Weights of a small transformer language model.
Size: 14 layers, width 224, 4 heads of 64, MLP 896 tanh GELU, vocabulary 32000, 16M parameters.
Architecture: LayerNorm before each block, rotary positions, biases, tied embeddings.
Training: a variant of Muon for these matrices, 310M tokens, 9455 steps.
Each number is 128 + 32 x the weight over its row's rms, rounded and kept within 0 to 255. Layers, rows and columns count from 0. Numbers have three digits each. The size before them is the row's rms in percent of the matrix's.

# layer 8 MLP down (transposed), 896x224, rms 0.117, rows 309-365, columns 168-223
095:136125125107131140041134153154082089131092161150106092173136127167143102153142127169162122130144073076166101144189134065109075085200110174126168160114184090137173137141
101:100153111104118094165075116188146117183149114134191142114098134134140069144111150096091156148127063149095107126105066101135204056146133069144163108136080105077124202186
104:160106105100109117194102080140136141124132093127138209149072063110160115188151095105119138151126111061130113054116162138139125116155121097125128178114103171130147160196
088:138138152187214138087133167152146057185132118140137129098169113076142160141128135052135107151170076102182132082097094099105062173118151068092147108138089083120126112141
104:075117100146178124139125150107103171138136162165137136181102201123145143140098113139137131078172093106107171174091174099120130148127121051078194081100123085097102141121
105:214110081134069119128160099101089151184130126088166194175196127128123128111181116147132143062141112103116093089140114091104119155070062131126080076186105157124127185136
101:138183157115118162147135123120099079173132152129146144107224137147149169141118078136108090132170162107215143130151102079156036123091130120068134109112173137103118102121
089:114062120099092118110176147127151151131075145104136098087160150017118140174194128059109154140068105112154145172150104111180150158113098110122116197142138111095126129088
100:116091141105096153099131210154140063165134111161095143164151147141128142150195132078144176106085125088118096125098168149099078162178182098129168117089133104155112096089
106:095142147160149166034191107185117112134158088107098113189173085091095093125115157110167112157142127076138104105128093140095137143122169067176172145130116095144164165159
100:184121148190133121094125107135168123146104171117123161085147119115100139119138119144166054177151160113163153111123063139105108100108084075133134136168149124194080169119
105:122147134167067142162116140066107125192159150107144089152111149180142104121115124098060122076119127148115141131116131137101141121104039170129112157135164198217134145094
100:108119111102117105141105143074128142100139133137151090074136127102148140091126142160133052138123164114170112201135169145103101100122135109113130077170169116147126220098
087:119113131124115155107127126106136114131169081096131089174131168082100116147112093118154109167168097108122105090123086139148123137192155157123093102122126180198127132082
100:140169117120118158137120126183182105124096096073134140144150116143073180103156091125071138123171122118159196126071103151154093123149167090082145113164089150140139121211
091:093103026130140136142162179057161124119169150071170083164118156090064086125082160137110128147113077157102136124158095078182119179113172123082118109143101121110134128157
093:095136141098165133133196109150126138149131091198055131117113126140121165093097126097150138140127118193100136141148153108138135118155159139107125137111136159145152108057
095:089169101185163112120063182106117144095140097114171115071077138080072094108149111143127112131121126102160158109087122131163111143161097090115097127114051090138124141107
095:118159157170118122122109125158061069169076103132125102150100137118147142119143160108132047151073153082083164130150185093167094091090108134094125136132166093122106139087
101:139101225156181163135170183128123123085093171118164158113155150153122105126133061077101146133094109143091226056121101171118123063138085171111153144151101179113152159130
098:206119122164090191126091127118141101091141137132190125179120132146095147134140093111092158143103092123131129097117107173164120163120156093110134151053095120087074116080
097:098060156080117101105121144150125174155162112101174138197174152091108105097135091187198151107093086103209147066098093111150056162117074172081125218168117114141151083093
102:144141184050162123111165140159164156196156085139088112187086102055128086171166187172218120134129108143130123137103150152082102150146130128149183091120107076155172121164
105:087113176162098153127127126090115096119086124082102173136143111182143047132055142125092160138125173128055073118175122141122091129150172116128143145144101113098152158124
099:136122111123142081161055209143141151116136115104161140175083118114148140200134069038125133095095068153143127102143148133058182120137170109148135123153139112111066136119
089:127078056140147073154116126155141143119113132133175157127143126059098099168092171127072164126113160120156120163133075057109132173122146072108157106097103188194103160141
092:087155116181058134138135135153123137144106085153173062111172176116194108144140134116087110138142146123081136152147188112142185131095135080075126091115110110130135128124
101:068094119095108123176106164112191138164112151149119187123126081131116170122124148104114122097085151109102129124161217097164155169109135200115185194117109137153173086160
092:157110175117122127137104177089146132133145054140168063104155152099093062115156104100127130146074168178119116102148134129088100160078097109145142108078121107103101118109
083:127072106128113169101156202190093199120017190162085084133087076173090131155148100186124107122101125114119195074177103173135073105167148117116096111155153119157203079177
098:103079146142173167104154124129141189066185116111159147114036116105139152119141129151136112080153147088150135137153095127137084088118148152186125097121134120165088146111
133:147130130067146139124143175083159192073091046172144121129166090186180106119057123145075143126165112167136135113133117135104137119147176108157137134126091137147129142076
108:102083104152145086139126100125116122105084156193134149179139160155111162128098123103135125120163115136123156099152133088125102176120119119063150076128115087116121169161
093:094172098137145075081140099115161125137184106164168141123117160028096126116107074110199137140110127137119165087159122153130132181130127130117135160121112117117100107096
090:105096118141118130177095087111106138132131152167141169156158170130121085059208107112241106178105133186159075108085187132109133118110119120146117147096160138116158123073
094:129140122180107150156130109165111047108094154123082121111070146131096165124125093168171140173159124183139196147163115105169087117105111151132101145113081173110124152146
087:107177140115143144167125130137047168080133148068106134151098138158130150105153094177116155195110098120149125094080118074172089109109108153118072133138109134184123126121
094:129170117153157135173132114085175169051139164134175142128158143088125141089148127145135116145166088104164088145066132104134135138083179172135163151123084182107095132120
097:096164117117119148171126116126096159166186144071137131154195139175083126132071122121097136116204114102141142117090132159104117114143194132074117206135130164096070163187
099:181145082154175147134091126150114086107127121068144115111148163104131140100150150141130152148072078082108161209135052165034110131125120124122196086123141080144149090096
100:149117148171133121115111156101199150133094149094141131116081155141125106162141128095143178146164075087120173157128119151082161124102073195139117080126108075137131120147
109:117125120100100153095155141118130058208204107175081184161112124150132175119126130137194097131107118114126147113107146081120108102182094145123209124091112182121093116113
102:121147132163132187112132107119124067154173104113114122134107075147162158102111047110134128154083122149136094159178089119118183194138143154174130130110151156138111095149
097:094128175116089125068108105074130147096110150108174143158119106061171116171122110146107122102167161157108176117143095100101125126096115117122161192161126131182196138155
097:090066105128138146111100042109184115086145133158111103110125123146126106151110147127137091108139111131090122141167121127143083129125098121121162143142084154127155165075
088:130115074135130132191142112146163111122157117162103089140198110159141139149038129088125144168133159094136118062100163135185154126144074137160075155109166112102138136142
088:076081181129091117123152134108054154163087100084143087123127113117156179133142119152109142092100131125115107109120133133129155143060084165187091164174172162139187096084
089:123068136153119133092146194109163096125109108131198134135092080102134106166143068213117120130156120113189094109165121188149157120132068130128137180202088117026156135083
108:150077107134096142108135139071128154163113139091129154154160117161142188123118173122077096171142061092131160108170155153138184171153153177093097132142135143136114148174
114:140148118148168151105069164128153092158154178097149142159113110147109148113167129080077116132096161116107127163156109112150145090178095103157116112175115166135133068133
091:158126156149203170084148105118154145123111193136119088100128110154155075158151158108158134113112105094124107178137121116052146097151096130091143092165084151120122169097
102:076213110137072130140205121107148166098074111083076164138099108095067196096170108121197151130137165133125150121118107047137105142128161129093140087020130164117133145084
094:102169142082060129147092148098140107141099109171123100134123119119206117109135104121096095138082064037115124108112157121169101131119141115137133128167120128130128118119
093:083138156131101166095153109166136106140105109135117141122131097059108165090156057143091124142140097096156106131144125150168126154088149121163092102175156183184141125051
095:067158113169140132101181146123151171139130109163069106053153102155075194128176145083142155138141135071148126135136097193116181068141135173123102084191130074154164157115
110:160159161076097132096128078151161136125107169188121131126091159144154144199149141088102104083132133154153072120149140132130110131075157140142141098121132185132116157122
098:130138100064095097102100081144057102127101106075062165179117164109161153186189157151161106109093108065152118186074125077102151110076093166112165159094103160139169160202
# layer 8 MLP up, 896x224, rms 0.117, rows 310-366, columns 168-223
097:162099126158133119123159058123126087124138148079119089120153117171114142137097122129157076161088124152152117110118072111124138089086086118098122176083168104140160139124
094:077112139098147097117073069107098155177080123098112102096158147133140132064076109147201077098089137111173123085126145136148169184129120136158104110109125187135099104128
101:125126111168140134143121152125151115107142126176078175165097111171100216140173149108090148140148143168151154153097099083141143127140133181202088139105123145109141115107
106:119167109176108066139180132154119139149071145082135071123116148091117102118199108141076126116149148086121188130113156137123092167147141127095088121067077176050152167112
106:123138100058127087084127044154101117058139144122116170130125072169191116116146075124144137118109116136106163168089143102122092141101098147145091081130147130136124119159
095:115113159147193075108117097124114145142119123129104077150109080106127132148133181158195162112144103159040124061090100173116162115138146140147091110147090141111103151155
091:075117151116113127136119118150136120060097112157071104108138078126167119136116233156194109101073074157060127118096052112123111112091131086145122110168126148159145079149
109:108125118069099114152100138126112135121117133158151079147107099176125126084145129122127132156099118106080090140091143120117104126145096142095108121086107180120151167149
108:172108109075121073128138129098130099136102145140110119081062159126153153112104110172177129111156160168115189163117102152151147159082171151084109155105128169092079052128
098:136126103111152154115153147140078107130147154133157099102125113157072110086075126128157101124190144093102165138077123152086157148112125122122106113144114089117095186172
107:141163107140140083119149117153131124085053155161147087132136126136090104150089135106165116115106113162178129143161088117120185070109176179142137042119156145121108162102
098:144133135088152130098175136140146125082112078107068124142197124168167108139131106063088157133101091115121122125071090139105116120127125141162133090134114153102138140171
098:108148088106147070053131073105119130097152087084099142133119074124108150147097164122100156113116112173087145176085125137174133132117161151169154204052078131130127110145
100:167089190131157146147160111109163126108167150120139106154141091082077121135128124170154120110176149112126100165107096196084067128158103176130068141167096126160166124095
090:092159167125106078113157129156112164142136128136128126071191071151167145130098068061128151186144125141159091072068138145090106019169147166150141180129127142148102096120
102:197121120162126153140117167123116122102182125131157159111204102138130126206105108096133173151091141114115145138085111093117052116171072141166165141091154076093129141209
098:068152138057100117146144125118074162088108185179084137120115147154188096171076144111072121143149151070161118144173162129092137123086184151164122131124163129159102188165
093:121131122149132090162125167093193208062183127143126169150146143132082184175105118133111173097226110163170120134129112165114159133192178122086086094080125125056121168158
098:108090111098141099058084123209142117110102098077101116104109171181115160090112138198122166110122160102128082139130144097127179109156175125105143133131167089146074139134
100:131117160159150113134134111098111065129097115099112150178140130115153106155144120058129068132117114134144071118151120109091081144129159128114086164086164096136117108142
104:135147137140173093152097081116149146124181143115114106134142156140150155084143166081188058094149116145226194114090056179088040163148094169112122139144124103165140136142
099:089085072161112162158154130139144157081172109152107104043132100132096089163154121160152152139116125114114097106136140066139145138135102184104134140108199158115147140079
107:157166121107078120096082126166103073127074092121092113156146121166137105070191139054155113163108100204095122144134131102132103169159105099158122103171117116089109130171
098:125102058151156114142125170148132096133154140096139124074126177086172133117104152084168150178185236155139108123142137081124142109110130163128088192125147082120152150110
091:130127125150103142158106124134135163149132158067116141187132096127084057177169179150148127092097154145111154113154133122102106086164150073187037073152104144093131103157
088:118136140160068067178110161128145067121134081133113172097199093144112074119121122117125122076119184126108058108141109168111176129149156188169102150117143156129131198146
101:088146133080101132109143130108121103123123114145073131109183089096137121106135157089116151089093129160146095094112179154090161127159123176135108130116095193188156145158
099:154080219103156089170141081159154145135156127073160133185109131155139123103134112156162147162155168143104131155086109119089106132181127137053103080129119120106157088133
088:161174147140117148118111073106153108136148170103103100115131127092112105145149124124096106156141103136121179090136153201102103119096120143156091128204143131137101087124
102:108132163122138126100132100152121104167140118089157141099131135155077074105132147151085097112151115160153141170148123112160109141183098134102123073125122080126133161106
116:102148164049098120137103078120178113089179113178153192063130140182169129115137144113081075127097096108092091099166131124073141158077088187185091120104141169163159132152
110:032083077178114167106134140155101184098162139165096100140144133107100141114117175157084106093113078094113195088119190111165144104147150160061187139146134084118173126099
094:163166050133095066074199094103173116059160105185132181101105125076122136118138127157154152111130170164138140122109129130139093146181159142083128142063113118100083184142
089:168113091183126127094136095159107116147143150163075153147174154123123135150086137185201127165146190171090101156095126112105058132109180129112167184082092180111135107131
095:166173094160114144154140146106138167085118198142128193094175152128109117123134143097149140071131161109182118091092126114115105113097100131102097096132147145139155116114
089:103133103131147122102078093115160128170112177132120110133113115060051141084150085150084151125139071154089140185209191089111127131154119066104104135140129146162098139201
095:128124155073172185122095152151075159161114108181108159138158103116151176186134143100164094204097145122060115140140175129152146161145165142152089123119212127096129132084
098:114079090154165112105139082133142123085081145133144157132191080137120073064116086138124094153130131138180125119107135177102081096109174114088062101150117103158129089115
084:098151176133137097162101116132124159180127084115119116118170161185150083137115098165066112110178118120082192111112086071116147189098077115137153103155141172117154201067
105:141105143114072046096150117128131158099139091145099101054116168145117092145096118171054176139134125164115122076162157187125094165109165142176169108136166152126131136090
099:129142144182179082175105124144080150059036132127161060085163118105152108085083130080086128112128161134131145138142067133132143142109195112122086149123139088133120136149
104:128139127110094097122133108096162176088123150091109128060120106159120205145140115169180133114128186141064114160140136080136116108124115147125098128131172056124190113120
091:077158087154133163160153072196128129194119121111175140144073137161042126123127104110122050121132127106114135117124157141167127156101113148070153200114120104160092108120
111:166174075121186095081176108141137103089149078112088135159102113149124126113068128086058134093154173128172194058139155124076171140106104111139093130102167179163149131164
093:168148090143161143198085154087140130131091130094085116134139131162131099047113136107100135088143137122160131146165048084116160106052111166139156117175153087126188141115
105:120103118074177160184129146085144185079125107174145156103138170152171079139127160115097120089077091188109147156068091126144133096109151148059068182124127134100122093133
099:150097105135193176080105122186138097123177165192117145157105154155173098157157048173069164088122175085101114087125158092136133161140152166176101124114139146158083110091
114:132137083108129138107122083140145155126118129109134064171130139197105130089094170106112086183074108112135160120156152100188133090161126150103127114131106146123122162222
101:117096168090168111146120091181178149156118126113174110125091130137132148163145156103097133160124141144203068112109137111149085121107183078155133102117111139129081081068
089:164155133136126120151089201141093065125094134138146141185103121110136138100111134115126082093161127198114136171146179102149168107130097137159145144125171174127115125094
108:155118123109158088131156147186127111131135128138142116171105165171124151141118109086150084152108151109146204108118094091150119088154155122131154091102163124163103138133
098:147114133159148138178144071160140129122136120114139079114104095144135108113116076121101190108132123168147121087146176093110097135113141139073094109112157174128074108136
097:128150110117181075150156096108202104105209145116190114143128196159070136181108189180075151102092151113118115057120142127088135139114085128146100138143139120120082151154
088:182082092069179127138112162110149112098142145094130121138145186137143117100118112164131107097099100170120127102104148085144081089122139131149161129111144144107135129121
102:075135181080130094105109099110170144126182112119078122109124131107156140186089189153197124144119107148180120114136153151140144136110151142134096071147138139139200151101
096:101136162135122110077096076132177153097113204131169082096156085150158128123129131160182133123179131128147155108089068119151130109081124176136120072147144123089111085168
094:173137131081130106142143114177116144182094189129131131065118083173153104077127147095111103097123144141071085101151141069166107097141093177152114157108094145115127165116